Part of a small language model's weights.
Training: a variant of SOAP for these matrices, 657M tokens.
Each number is 128 + 24 x the weight over its row's rms, rounded and kept within 0 to 255. Layers, rows and columns count from 0. The size above them is the row's rms in percent of the matrix's.

# layer 5 MLP down, 320x832, rms 0.137, rows 83-282, columns 288-319
size [102  98 104 104  95  95  95 103  97  97  99 101  99 101 100 106 101  88 101 104 100 101  99 102 106  99 102  94  98 102  99 104  98  96  95 105 100 101  98 106 103 101 105 102  95 100 100  97 101 105  96  95  94  99  97  96 101  98 107  98  98  94  99 100  96 101 104  98  98  99 104 100 100 100  97  97 107  98  99 104  95  99  98  97  99  92  97  99  90 107 102 100 105  96  99 105  99  98 103 103 100  94 102  94 100  96 100 100  98 104 100 106  97 103 104  98  96 102  93 103  99  95  93  99  94  93  95  96  98  98  99  99 102  98 101  90  94  97 101  95 112 104  93  96  99  99  99 102 101 101  95  95 103  94 100 102  96  96  97  97  99 109  94  98  94 101 104  95 104 101  97 102 107 104 103 130 100 101  92  89  93 106  95 101 174 104  99  99 105  97 100  99 101  99  97 102  93 101 101 101]
[[113 119 133 103 154 147 127 134 117 108 117 147 129 147 158 106  80  92 151 142 169 113 150 141 149 140 106  97 109 108 200 125]
 [114 114 161 121 159 149 103 155 101 148 147 126 108  89 188  90 117 163 141 130 122 116 151 103 147 103 162 116 118  75 179 150]
 [126 120 139  71 141 149 115 162  89 125 135 176 194 137 159 118 120 145  95 106 129 126 109 124 119 110 112 130 111 121 170 183]
 [163 112 164 131 129  82 150 159  78 174 150 131 160 143 122 112  95 127 117 134 114 123 200 103 156 134  87 130 134 115 139 150]
 [ 79 182 131 111 139 125 165 122 130 126 111 111 173 125  76 130 112 168 168 134 169 115  73 118 127 105 126 135 146 130 125  86]
 [108 126 136  96  92 127  99 127 150 125 130 123 137 136 149 115 130  96 101 128 116 160 142 127 102 141 128 121 127 105 141 166]
 [ 83 113 117 161 140 129 141 124 128 102 108 151 119 125 131 158 147 147 136 117 105 126 136 156 139 148 124 149 154 174 171 127]
 [ 92 153 145 106 113 131 116 117 114  90 105 142 132 147 113 135 136 121 112 123 116 139 140 124 116 114 112 110 131 145 127 114]
 [ 97 158 127 115 135 127 113  96 165 130  99 145 163 140 130  97 142 157 114 143 132 128 143 148  72 127 106 105 107 121 190 125]
 [155  88 145 109 118 174 142 121 123 136 129 129 154 148 136 168 144 106  99 120 122 141 154 120 136 124 126 125 112 149 155  86]
 [136 157 161 132 154 139 151 143 100 139 130 147  91 149 104 167 115 130 139 114 156 111 121 122 146 117 100 147 119 103 126 152]
 [127 153 104 125 202 131 117 137 108 117 139 101 129 125 128 124 139 108  95 116 125 129 119 175 119 146 120 103 159 166  92 122]
 [118 123 177 121 129 136 119 125 127 132 127 155 131 157 130  77 113 102 162 133  93 147 105  97 164 127 159  99 112 121 116 130]
 [154 165  97 164  61 125 108  96 107 149 102 121 128 142 161 158 127 130 111 121 117 145 119 143 139 140 112  97  74  99 106 150]
 [131 178 173 129 120 102 118  97 108 133 132 134 145 138  83 135 120 147  96 167 171 166  98 110 104 139 110 140 122 133 110 112]
 [145  97 108 170 112 127 137 110 156 119 105 154 144 158 119 143 113  82 134 138  85 125 112 135 148 138 105 123 129 114 124 107]
 [132 151 145 115 128 147 124 130 103 108 103 146  97 129 107  94 137 127 138 128 150 134 165 129 109 118  91  99 100 113 113 132]
 [105  84 160 126 150 122 145 107 101 114 124 160  62  89  90 156 123 118 116 151 128  97 143 167 129 116 121 193 108  98 128 172]
 [128 101 124 117  95 102 140 150 126 105 122 129 110 147  85 111 164 136 129 106 136 124  84  99 132 104 115 143 105 136 135 107]
 [111 116 125 119  71 171 125 136 155 106 130 100 182 115 175  69 146  84 139 153 111 114  99 115 101 125 135 147 217 140 143 128]
 [159 151 142 114 116 117  90 150 155 130 150 156 188 119 125  99 134 108 104 107 145 197 109  94 134 160 153  90 127 126  82  95]
 [141 119 102 133 145 164 144 157 113 110  86 141 103 129 118 132 115 138  95 129 128 101 152 167 105 143 156 103  92 116 152 119]
 [126 156 162 102 159 149 132 132 147 143 140 147 108  95  94 117 107 183 154 122 128 125 111  77 131 145 130 114  95 129 171 101]
 [150 139 125 128  94 166 101 156  92 151 148  99 128 172  87 167 131  97  94  85 163 129 127 105  99 119 119  87 153 139 144 107]
 [135 137  59 129 139 154 128  92 131 159 110 121  88 108 144 142 144 159 120  96 134  92 146 141 138 143 115 104 131  95 103 123]
 [157 163 158 136 149 105 137 130 153  95 106 108 189 128 141 109 116 171  83 107 158 156 200 137 153 135 104 138 121 107 111 104]
 [111  88 101 118 145 101 135 111 119 134 100 106 100 112 118 144 141 161 133  94 145 121  92 142 174 166 106 109 119 145 116 135]
 [203  99 130 135 148 113 142 125 115 145 101 134 156 131 107 130 112 140 103 143 102 124 135 116  97 121 146 150 133 106 158 121]
 [148 111 136 133 117 122 118 157 152 143  83 104 133 117 163  65 117 194 139 121 101 115 147 108 114 121 137 126 152 119 116 132]
 [144 124 132 110 122 176 124 161 109 110 147 126 119 140 133 145 168 133  85  76 119 111 134 107 133 142 140 158 174 142 105 182]
 [130 102 126 138 188 114 136 132 161 115 106 106 126 131 118 105 167  93 123 150 122 100 131 140 103 135 127 136 112 109 128 109]
 [156 156 111 149 123 101 124 150 139  96 123 119 152  97 135 120 138 121 149 163 110 104 103 117 150 140 114 119  93 147 134  95]
 [151 124 121 132 111 129 152 121 127 108 128 145  95 179  99 130 131 124 129 171 124 114 117  92  88 159 129 133 144 154  45  82]
 [169 121 134 182 151 150 141 118 121 146 145 131 147 106 131 118 128 117 102  79 105 121 123 141 140 102 150 146 122  98 137 103]
 [119 126 128 133 149  98 126 121 166 132 131 110 108 131 102 134 113 160 169 119 139 112 117 144 132 117 126  92 111 103  91 160]
 [145 143 121 127 173 143 138 103 180  98 182 139 112 115 112 148 104 118 135 158 111 115 117 101 104 149  84  77 132 127 146 149]
 [132 128 160 114 148  98 107 113 134 125 159 124  96 148 159 131 123 128 130 105 155 139 130 117 137 126 115 136 139 171 151 109]
 [116 137 156 145  77 129 114 152 137 115 110 109 160 129 128  93 136 123 141 164  98 170 136 140 120 145 124 169 128 135  82 129]
 [159 122 151  88 126 143 112 113 119 114 134 112 113 171 115  78 141 138 112 150 180 107 117 183 135 164 138 129 151  92 107 156]
 [135 115 163 160 150 153  85 128 122  89 132 123 118 110 127 139 154 127 131 124 143 121 120  80 117 113 119 156 120 176 172 130]
 [138 130  73 119 171 158 132 166  86 126 114 129 120 122 121  99 109 139 149 134 100 117 153 173 118 118 120  99  96 136 131  97]
 [ 71 101 145 129 135 185 119 142 118 138 152 116 105 135 119 127 129 112  91 128 134 129 113 115 141 107 102 126 132  82 130 142]
 [ 89  98 113 142 128  83 103  58 145 161 155 129 132 130 123  50 107 146 102 133 142 157 153 115 163 135  76 127 110 118 128 124]
 [141 135 157 130 132 121 138 106 153 120 102  90 133 100 105 101 130 120 158 129  93 123 119 108 127 143 121 139 113 129  81 143]
 [111 125 105 120 130 154 136 151 133 137 125 175 104 161 146 158  90 119 118 158 114  80 122 106 124 130 141 142 128 135 147 149]
 [ 98 135 118 141 114 146 137 105 168  98 151 121  92 135 142 124  87 116 150 124 152 103 105 129 132 140 131 118 138 126 149 167]
 [114 125 160 144 158  98  91 135  81 109 129 127 161 111 131 122 113 130 159 156 128 124 161 111 106 115 108 154 106 127 155 150]
 [156 179 163 133 143 181 114 125 105 107 109 116 145 114  96 158  95 116 123 111 120 132 116 157 137 113 135 176 131 125 140 160]
 [123 123 128 142 132 133 152  90 171 119 125 117 134 157 125 135 134 153 124 184 155 135 159 127  98 126 110 122 164 109 174 142]
 [113 157 108 120 109 139 134  86 104 144 106 110 130  91 131 140  98 119 102 153  78  93 153 126 123 125  97  94 104 102  95 130]
 [163 116  90 132 174 162 119 196 112 146 137 117 137 191 165  94 133  73 113 115 172  96 102 154 164 131 101 104 120 131 185 189]
 [128 137 127 111 112 144 129 112 120 120  96 123 138 100 123 135 146 111 102 151  98 100 105 132 106 186 132 107 138 139 115 126]
 [121 121 140 145 170 127 139 118 136 100  94 104 124 144  89  99 116 148 123 149  91 131 120 151 156 139 107 108 122 135 137 144]
 [143  78 153 148 101 171 117 146 179 132 144 145  80  80 136 112 124 116  99 153 133 119 195  86  97 121 135 104 138  99 110 159]
 [108 121 112  79 154 155 146 108 116 132 132 191 166 100 142 107 146 136 108 115 150 147 183 178 150 125 113 129 126 141 151  98]
 [143 127 120 132 125 124 121 119  95 101 114 124 114  97 127 144 112  86 152 122  95 120 105 120 126  94 122 112 108 163 143 141]
 [115 146 126  73 145 164 160 131 125 100  86 127 122 131 117 119 175 138  93 156 140 151 156 113 156 133 134  85  96 108 109 141]
 [137 137 151 101 101 149 137 143 143 154 150 143 150 129 142  89 113 105 157 115 145 153 127 142 165 130 127 146 122 116 134 125]
 [136 140 115 121 130 125 125  98 158 191 128 107 149 125  97 127 138  98 114 154  94 144 128 124 139 125 105 100 134 117 106 134]
 [105 121 116 163 123 115 129 120 132 116 110 116 115 149 143 174 122 106 123  89 132 134 130 113  84 114  93 126 101 126 130 136]
 [ 95 143 112 102 102 193 129 126 107 127 142 167 124  82 123 127 132 147 105 122 141 123 143 158 146 132 101 101 143 130 127 124]
 [121 115 133 129 129 150 141 145 119 146 130 134 141 147 150 140 145 115 127 143 126  76 166 153 160  80 128 129  94 126 122 138]
 [142 129 156  70  83 131 152 158  97  91 185 109 135 132  68  89 144 179 105 144 134 127 132  29 112 123 103 114 128 166 180 140]
 [132 104 127  89  63 145  79 133 173 128 174 122 165 106 164 111 135 151 122  98  90 138 181 133 185 125  88 106 124 104 145 138]
 [123 117 140 112 145  65 153 139 128 142 121 164 110  94  88 145 103 123 112 122 111 118 101 130 117 135 143  86  85 109  58 118]
 [117 115 116 173  99  96 101  73 156 128 101 141  80 116 131 109  96 157 139 109 106 124 134 121 138 127 131 113 149 157 110 183]
 [176 102  86 206 122 135 121 147 109 129  63 125 139 108 165 107 114 108 146 131 145  69  96 134  93 106 107 183 145  97 146  87]
 [ 99 159 114 151 144 146 134 138 149 137 107 148 141 145 111 129 108 106 142  96  93 127 138 119 140 149 157 129 108 124 104 103]
 [123  86  97 102  90 145 138 111 180 145 117 137 131 104  80 174 104 137 158 122  80 123 142 136 130 131 134 120 109 135  99 147]
 [ 73  86 112 129 118 108 103 128 163  91 168 136 122 121 173 113 116 126 135 151 127 141 126 135 119 141 141 142 145 128 124 118]
 [110 124 160 135 134 132 154 141 122 145 162 113 105 163 166 117  94 105 115 133 155 122 144 168 131  83 117 163 151 134 133  93]
 [130  90  91 133 196 135 153 133 124 154 229 142  95 129 128 128 126 144 164 150 172 153 124 140 137  77 143 173  72  95 117 167]
 [109 141 145 121 153 151 130 117 136 156 138 136 150 120 108 147 157 100  82 122 120 124 116 144 160 161 115 103  95 110 164  81]
 [112 158 103 134 111  87 126 134 134 129 126 108 136 163 105  94 145 127 102 132 137 119 122 207 107 109 110 135 155 128 108 151]
 [111 145 150 163 137 101 112 134 104 145 150  87 165 189 135 125  73  86  94 122 132 141 149 130 104 123 126 149 127 135 165  99]
 [137 141 110 156 159 118 163 120 152 128 181 147  92 105 133 113 113 136 105 124 109 111 164 184 140 108 117 140 124 108 117 147]
 [126 115 127 110 106 118 108 153 126 152  99 114 127 132 106 103  57 124 102 140 102 108 104 114 123 123 128 118 141 159 151 172]
 [112 135 130 116  95 134 115 169 145 116 129 155  86 113 108 134 143 107 140 102 101 131 137 123 125 116 138 159 155 135 149 110]
 [111 127  81 138 137 117 176 145 103 159 136 119 112  97 135 117 130 121 107 153 166 115 108 137 113 111 152 103 149 130 131  89]
 [139 152 137 154  86 110 138 110  86 130 139 125 101  84  55 122 136 119  98 167 147 105 152 117 122 128 121 167 151 126 144 116]
 [112 120 130  77 135 103 122 104 173 132 143 162 113 109 121  90 164 132 106 156 140 196 116 126  76 115 158  75 117 135 139 107]
 [144 134 102 162 143 106 170 143 127 113 144 174  94 145 153 147 129 119 120 128 132 122 124 107 155 121 157 169 137 119 137 114]
 [126  67 121 120 121 121 105 148 158 129  69 137 144 111 127  85 132 128 122 137 118 108 132 100 163 108  79 128 117 132 143  84]
 [148 129 132 146 175 107 111 108 105 152 114 166 121 172 123 117 117 107 136 143 144  82  98 126 134 121 165 132 172 132 149  89]
 [153 137 116 151 131 135 136 150 138 112 107 106 133 114 166 115 121 115 136 156 143 135 138 140  98 142 145 101 113 137 100 139]
 [131 130 147 161 127  92 133 125 135 127 148 128 127 129 124 126 124 153 108 175 110 147 152 159 149 143 130 130 132 156 136 136]
 [173 122 127 149 136 126 111 106 122 154 164 100 145 191 159 126 115 171 107 130 150 130 150  85  91 164 101  87 110 146 119  94]
 [192 104 120 141 133  77 127 128 194 121 114 119 129  94 156 123 107 130 146 135 126 129  94  78 139 138 130  79 157 106 131 110]
 [174  51  96 169 128 111  86 133 154 111 106 112 108  75 156 116 103 148 107  66 138 121 112 114 155 111 146 159 122  94 129 168]
 [124 117 141 147  98  99 123 112  84 142  99 167 124 131 137  53 106  84 118 126 107 104  90  97 109 123 127  94 108 109 112 107]
 [141 175 107 152 133 134 135 128 126 129 151 159 101 125 133 103 129 136 139  91 157 155 125 171 133 132 111 119 115 125 105 173]
 [ 97 110 147 185  86 164 124 166 132 157 152 128 103 150 101 146 131 125 104 135 127 136 132  81 177 106 103 109 118 103 121 102]
 [145 122 140 125 135 126 126 120 115 126 142 149 118  94 136 175 130 111 137 163 122 139 118  91 124 131 121 142 164 163 127 135]
 [105 124 112 140 168 112 133 125  98 148 140 121 141 204 111  87 153 124 151 127 119  74  95 119 102 107 126 118  83 110  71 140]
 [112 151 149  90 121 111 111 143 122 145  97  90 177  66 131 149  95 147  90  82 120 133 107 135 138 119 123 134 119 114 107 125]
 [127 139 105 143 167 131 143 112 122 130 139 145 118 131 119 144 110 118 142 169 137 125 128 175 117 173 120 119 126 168 135 152]
 [ 64 126  80 114 125  93 142 134 133 144 143 109 134  99 133 148 154 100 142 142  82 118 154 123 127 126 101 108 179  95 160  95]
 [164 146 124 176 105  86 138 135 121 113 167  93  80 134  92 144 111 173 139  69 135 130 140 141  77 134 129 130 144 133 128  95]
 [100 141  98 137 117 150 146  99 168 120 121 102 144 121 133 125 143  91 126  55 138 149 151 156 125 115  90 130 148  80 140 143]
 [160 128 124  92 124 147 111 111 154 116 139 145 107  92  84 130 120 121 145 140  95  90 145 162  73  98 111 115 123  87 108 135]
 [126  93  95 126 136 109 130 131 129 128 152 137 154 104 115 150 110  89 111 169 128 140 150 126 115  94 147 173 119 119 139 145]
 [139 121 129 121 105  85 119 120 132 118 106 102 135 132 100 131 116 134 168 139 126 184 127 129  99 128  97 117 100 143 111 109]
 [142 125 113 122 109 171 137 123 123 102 133 162 124 190 156 130 127 113 123 132 122 127  82 144  89 132 122  85 135 140 165 130]
 [127 170  84 147 129 103 126 128 155 146 161  87 105 130 133 121 125 109 156 102 120 129 132 109 159 113  93 144 126 132  85 144]
 [111 129 112 182 136 117 143 123  91 124 119 102 122 161 130 143  99 131 104 156 100 137 156  91 159 109  89 112  95 106 140 139]
 [148 153 137 138 163 132 134 132 139 138 116 115 116 105 123 144 133 121 172 185  91 174 137 137 105 153 104 152  91 134 150  87]
 [133 138 124 165 140 113 112 117  86 138 168 119 138  94 116 121 140 165 128 111 161 128 130 135 163 116 134 151 128 110 153 169]
 [172 136 154 140 100 131 102 128 152 117 111 177 136 147 110 139 140 146 137 140 138 128 106 125 129 176 129 133 177 130  96 143]
 [128 115 156 122 145 152 130 128  78 140 140 139 122  96 118 141 128 136 141 133  69 109 106 108 130 152 110 133 123 101 128  99]
 [131 150  95 156 146 165 130 126 114 129 143 113  98 115 118 172 140 144 132 165 124  98  89 180  88 159 128 122  91 153 156 168]
 [135 117  75 133 132 153 149 131 134  92 107 155 113 155 112 136 177 143 101 146 146 130 124  89 115 127 121 111 163 135 142 116]
 [105 104 142 192 150 133 125  74  97 144 132  71 156 154 117 131 135 114 109 145  89 129 136 144 132  99 145  88 111 110 129 157]
 [189  92 145 137 129 119 138 113 132 125  89 118 134 164 133 161 121 182 131 124 114 117  72 159 136 146 120 149  92 211 147 164]
 [111 153 128 135 140  95  93 131 112  86 107 137  83 158 158 125 115 116 118 131 171 131 119 120 100 157 134 186 132 153 152 124]
 [124 107 135 122 131 139 147 118  90 117 104 127 169 113  75 126 164 129 127 152 138 114 152  74 120 120 132 114 101 163 119 115]
 [103 102 101 163  88 158 114 133 108 157 111 134 115  92 116 134 144 112 143 129 110 125 108 124 134  90 167 153  99 141 119 139]
 [132 110 122 113 148 150 122 147  94  94 137 147 128 126 109 124 106 134 133 137 101 131  74 106 107 141 132  89 116 133 197 143]
 [ 99  80 115 160 111  93 144 118 107 143 123 152 197 113 113  95 116 107  85 132 132 105 126 160 152 128 130 153 118 162  89 132]
 [164 126 126 139 107  90 138 142 105 120  98 142 148 117 154 124 154 119 146 130 112 105 153 109 118 111 118 171 142 144 134 113]
 [ 97 129 126 134 160 114 175  99 154 153  59  90 157 123 136 143 161 131  95 103 145 108 145 144 168  67 123 109 113 159 154 151]
 [151 124 147 105 149 123 139 131 109 168 133 138 136 137 154 122 146 162 102 147  81 137 109  87  79 135  99 121  97 106 200 120]
 [151 124 125 140 140 118 143 141 158 115 144 139  98 120 112 154 124 143 112 136 119 119 157 143 126 116 127 148 150 139  79 137]
 [131 120 123 109 131 107 126 128 155 178 123 119 100 135 129 121 133 113  70  78 104 125 118 146 165 127 133 129 121 152 150  99]
 [ 96  99 143 114 145 109 124  97 100 113 139  97 134 124 118  97  94 129 118 113 141 125 103  72 155 147 100 103 119 122 164  91]
 [128 103 119 118 176 139 144 169 125 137 150 131 105 135 102 123 156 145 158 162 135 127 118  88 138 106 139 123 123 116 110 122]
 [123 147 158 105 189 151 120 158 118 141 125 144 153  96  95 183 139 126 152  96 148 134  89 113 166  97 108 146 181 144  95 160]
 [168 117 130 105 134 144 141 115 120  98 137 131 142 113 163 132 152 161 127 132 156 137 148 136 118 136 166 129 119 101 146 132]
 [118 113 141 155 143 149 120  87 154 122 186 136 111  90 113 123 106  94 117 118 109 105 112 114 125 148 104 153  87 191 141 105]
 [137 127 110 161  91 131 148 137 133 123 128 123 130 110 134 117 145 120 107 153 138 140 156 146  92 106 116 116  95 122 169 116]
 [ 98  90 102 129 131 140  99 135  96 112 161 152 101  97 130 126 137 110 110 151 130 186 161  93 157 159 108 106 118 104 185  69]
 [129 121 109 182  90 102 148 157 122 111  97 137 133 148 140 125 124 115 133  84  88 122  99 129 102 164  98 143 183 124 130 124]
 [132 144 196 113 145 116  94 114 114 134 180 153  84 100 147 131 120 140 128 123 127 171  69 106 138 117 139 174 105 154 102 122]
 [126 170 134 136 123 142 136 125 128 141 133 162 108 163  89 135 148 163 111 103 164 145 144 101 114 113  85 110 146 116 179 136]
 [151  87 111 179 206 136 117 122 152 106 122 123 123  92 153 111 149 129 120 114  63 164 144 176 130 144 118 144 139 122 131  99]
 [170 133 183 121  92 163 112 126 104 126 142 147 133 118 124 130 120 122 112 171 112 118 136 163  93 173 127 151 131  78  99 122]
 [151 127 145 147 137 153 110 167 141 110 139 126 128 118 168 114 129  84 133 124 116 122 113  76 111 103 117 169 108 150 144 114]
 [144 125 147 159 127 120 110 112 123 161 101 138 135 114  96  84 107 126 145 137 128 144 106 141 122 148 112 118 153 116 151 126]
 [119 120  96 116 156 146  94 118 158 115 129 139 140 146 118 123 132  74 122 126 113 133 118 113 130 112 125 146 123 142 108 138]
 [108 138 122 158 106 104 142 125 143 122 152 136 104 130 146 124  99 139 136 128 115 161 102 143  98 137 128 132 125 129 124 181]
 [146 141  96 139 172 136  98 148 126 113 166  93 115 194 137 179 138  99 148 130 151 121 146 152 176 129 143 110 135  83 132 139]
 [173 147  90 123 123 102 101 145  98 137 108 123 132 154 107 114 114 118 122  95 146 123 147  97  84 138 115 116  82 107 122 109]
 [124  84 129 136 127 165 116 157 216 101 129  78 146 146 117 124 128  95  78 154 134 118 158 110 143 157 132 146 154 148 106  98]
 [122 153 115 166 144 136 145 120 104 153  63 103 121 116 116 111  79 135 146 156 136 131 178 150  93 140 140  99 120 151 113 148]
 [ 91 143 185 168 132 161 121 138 176 103 129 153 124 143 117 119 163 132 143 118 159 142  98 190 122 122 118 131 165 109 130 177]
 [108  93 135 128 104 116 133 120  80 130 113 123 123 163 146 128 127  98 168 134 179 135  99 156 117 117 128 141 140 156 143 140]
 [132 147 136 149 109 131  87 129 111 160 180 159 101 153 114  83 133  91 115 137 155 122 142 159 134 114 143 119  46 129 113 113]
 [141 131 135 127 145 116 108 124  83 113 146 133  99 136  87 156 118 124 110 122 138 179 121 130 110  84 145 156 149 132 122  81]
 [108 102 122 134 158 141 157 151  98 133 160 121 136 104 120 100 135 109 196 146 149 123 117 149 105 137 130 122 139  83 127 116]
 [127 108 101  61 143 125 155 109 127 159 133 134 106 119 115 139 118 139 111 149 118  71 134 128  90 149 156 203 145 123 166 123]
 [107 147 108 151 111 121 121 120 122 140 147 117 124 173 162  66  93 132 147  77 122  91  90 117 146 112 154 136 167 148 143 133]
 [145 142 140 130 110 131 112 132 173 183 131 116 112 156 102  68  91 146 141 132 107 163 143 119 106  91 118 105  86 149  89 159]
 [154 163 150 113 111 145 120 143 163 108  98 161 121 138 122 137 141 158 138 137  83 155 103 137 108 132 143 131 131 112 158 164]
 [122 125 113 136 119 106 146 133 143 181  88 100 123 159 141 169 126  88 127 121 147 110 108 113 127 106 117 154 133 108 142 125]
 [150 111 138 102 125 187 169 150 150 117 176 123 159 121 106 141 162 101 124 141 131 159 144 154 103 119 152 108  97 134 101 149]
 [144 115 146 111 184  96 102 166 138 157 156 133 125 135  99 105 122 109 161 128 137 134 138 138 117 157 139 128 127 140 133 160]
 [160 127 164 154 101  85 129 104 146 165 198 120 111 119 103 156 149 128 129 113 100 139 128  94 146 143  98 116 109 120 168 101]
 [144 110 134 155 104 155 102  91 102 119 128 154 153 163 143  97 141  96  63 105 124 133 112 124 142  89 130 116 130 137 132 130]
 [ 98 121 119 178 128 138 122 106 145 147 136 149 107 161 166 119 132 144 161 121 133 164 131 193 126 129 128 108 144 117 129 213]
 [132 138 132 151 117 113 134 154 153 128 136 153 160 131 120  81 126 128 167 148 159 139 122 112 156 128 134 136 119 129 165 134]
 [131 171  95 113 167 143 130  97 135 123  97 122 109 128 118 109 154  89 115 133 147 121 156 160 131 110 144 166 105 145 121 128]
 [123 115 116 117 168 126 126 108 161 133 128 158 165 188  87 152 104 119 149 151 128 142 174 134 147 110 136 115  96 129 112  96]
 [144 137 102 185 168 128 145 125 137 109 131 157 167 107 128 116 178 121 100 123 102 142 102 118 147 126  96 132 149 115 143 128]
 [153 141 144 131  93 134 112 122 133 145 151 122  94 122 157 159 133 137  95 141 144 117 105  62 111  94 107 139 125 136 101 160]
 [131 115 147 118 130 155 167 112 134 117 126 193 103 139 172 121 135  97 140 142 125 162 112 156 112 166 115 182 100 198 120 145]
 [107 148  93 143 148 154 176 111 123 189 135 150 113 126  88 124 157 105 109 141  91 133  92 139 146 165 126 163  92 122 119  87]
 [193 172 134 136  95  92 150 135 142 136 109 139 160 163 108 147 142 133 120  90 164 141  85 169 137 146 142 127 192 111 142 138]
 [129  86 109 149 105  96 140  74 117 147 106 105 173 169  99 107 136 140 147  73 132 141 127 126 102 132 106 159 141 116 119  94]
 [117 101 139 114 168 127 161 121 135 145 138 143 130 128 124 155  88 151 158 180 134 125 131 123 119 137 122 174 111 149 140 128]
 [128  88 119 137 117 137 108 111 113 135 176 135 182 139 139 134 118 118 107 152 121  98 134 119 131 137 140 121 117 119 118 136]
 [112 114 114 119  97 148 120 146 122 142 139 123 129 122 137 143 164 137 103 120 115 127 150  92 124 130 111 178 135 134 156 165]
 [104 121 128  82 128 160 115 144 137 158 134 132 152 123 140 104  98 137  92 127 142 125 133  96 102 133 177 127 129 130  75 107]
 [157 143 113 119 155 143 128 124 144 120 121  89 146 159 103 127 101 116 139 152 137 129 149 101 148 110 119 102 137 122 117 121]
 [100 110 129  87  67 109 112 117 115 108 125 155 143 142 178  76 128 124 146 132 106 138 149 119 148 116 103 129 162 113 114 168]
 [116  85 146 146 115 110 122 130 128 170 101 114 158 108  99 143 150 184 146 150 119 133 108 162 135 143 120 154 117 131  95 138]
 [137 105 155 137 124 126 138 119 120 169 131 157 134 174 165 151 107 174 113 135 131 117  93 157 139 109 136 111 151 149 148 104]
 [109 143 112 130 147 119 135 117 145 137 130 141 100 131 105 127  53 134 144 143 146 114 139 132 143 124 100 106 135 120 141 117]
 [ 97  86 113 120 162  97 118 134 119  91 123 134 109 127 111 109 154 161 160 137  96 110 171 153 126 106 163 156 137 130 160 130]
 [119 114 120 126 140  94 108 120 123 101 117 117 125 143 108 127 154 156 135 157 150 100  73 101 105 117 122 105  81  79 144 100]
 [122 131 125  86 111  91 102 113 149  97 134 161  92 106 115 139 119 178 126 158  98  93 165 136 125  89 128  77 117 125 125 146]
 [109 131 151 169 138 109 134 133 116 161 139 122 119 118 125 120 131 139 132 137 110 143 132  74 182 127 120 109 125 133 103 139]
 [138  68  83 156 156 108 147 114 185 121 143  92 137 107  91 124 159 112  99 146 119 121 123  81 137 147  87  96  87 102 144 120]
 [110 150 145 162 134 139  97 121 130 119 167 136 117 135 175 135 168 128 110 110 120 156 134 119  80 124  97 148 113 137  73 124]
 [113 122 123 121 125  98  83 147 150 169 145 159 143 110 141 144 136 136 122 152 132 139 103 103 122 105 107 114 108 137 107 132]
 [137 155 110 155 125 124 111 153 116 122 135 173  88 127 207 167 104 134 104 135 137 129 123 159 131 155 138 160 142  96  88 102]
 [153  71  95 144 111 133 136 110 157  84 123 109 100 179 144 101  64 107 146 135 105 130 112 118 123 117 122 143 118 179 143 122]
 [142 134  93 123 130 149 119 156 143  86 152  91 169 103 152 121  92 124 103 100 107 104 138 130 148 127 152 105 104 133 131 115]
 [141 156 147 130 134 154 132 102 125 116 101 161 110  97 105 154 121 124 126 161  94 131 117 142 122 139 145 106 143 111 113  70]
 [107 125 147 111 153 136 138 104 149 136 104 147 109 116 107 140 154 148 128 156  88 140 127 133  99 138 136 108 132 149  94 142]
 [139 129 151 159 104 115 140 122  97 148 126 207 142 149 154 111 159 123 120 118 130 151 176 134  87 131 110 154 154  76 134 143]
 [154 129 128 122 123 117 118 129 131 140 106 140 119 173 153 139 127 128  95  93 146 151  92 167 140 126 100  82 120  93 140 163]
 [154 132 137 135 109  96 143 123 128 114 120 140  72 144 101 186 158 184 155 101 109 132 129 132  52 133  94  96 110 114 110 126]
 [ 84 166 163 110 116 117 115 156 129 154 104 133 142 123  89 134 119 117 165 101 138 119  80 146  98 112 175  94 156  99  70 148]
 [157 135 115 141 120  80 102  87 156 127 173 144 128 143 144  78 161 135 116  96 121 106 110 118 155 137 143  93 118 118 163  97]
 [125  81  94 132  65 142 100  97 157 127 151 148 101 133 180 103 149 129 111 125 110 131 111 122 183 114 135  99  82 139 166 129]
 [151 133 150 133 125 148 139 128 150  68 158 140 117 124 128  96 126 124 169 134 139 136 165 127 118 118 150 134 106 140 133 129]
 [ 92  74 137 137 185 120 120 118 137 168 113 128 133 132 102 153 141 118 161 150 103 103 121 159 144 129 125 136 132 116 147 113]
 [164  96 164 160  76 161 121 117 137  95 133  71 132 142 167 152 140 132  89 123 131 112 120 129 126  84 150  91 155 109 158 171]
 [105 126 105  65 146 115 124 123 175 162  97 125 157 173 145 163 142 111  95 125 149 127 100 159 177 145 161 143 113 107 153 149]
 [136 130  81 121 110 125 131 167 179  84 143 107 109 107  90 162 146 119 155  96 124 153 142 186 132 103 134 135 137 136  87  95]
 [140 140 140 153 127 141 115 103 152 136 134 137 151 132 135 164 108 129 142  70 122 100 106 102 111 121 117 118 121 148 154 111]]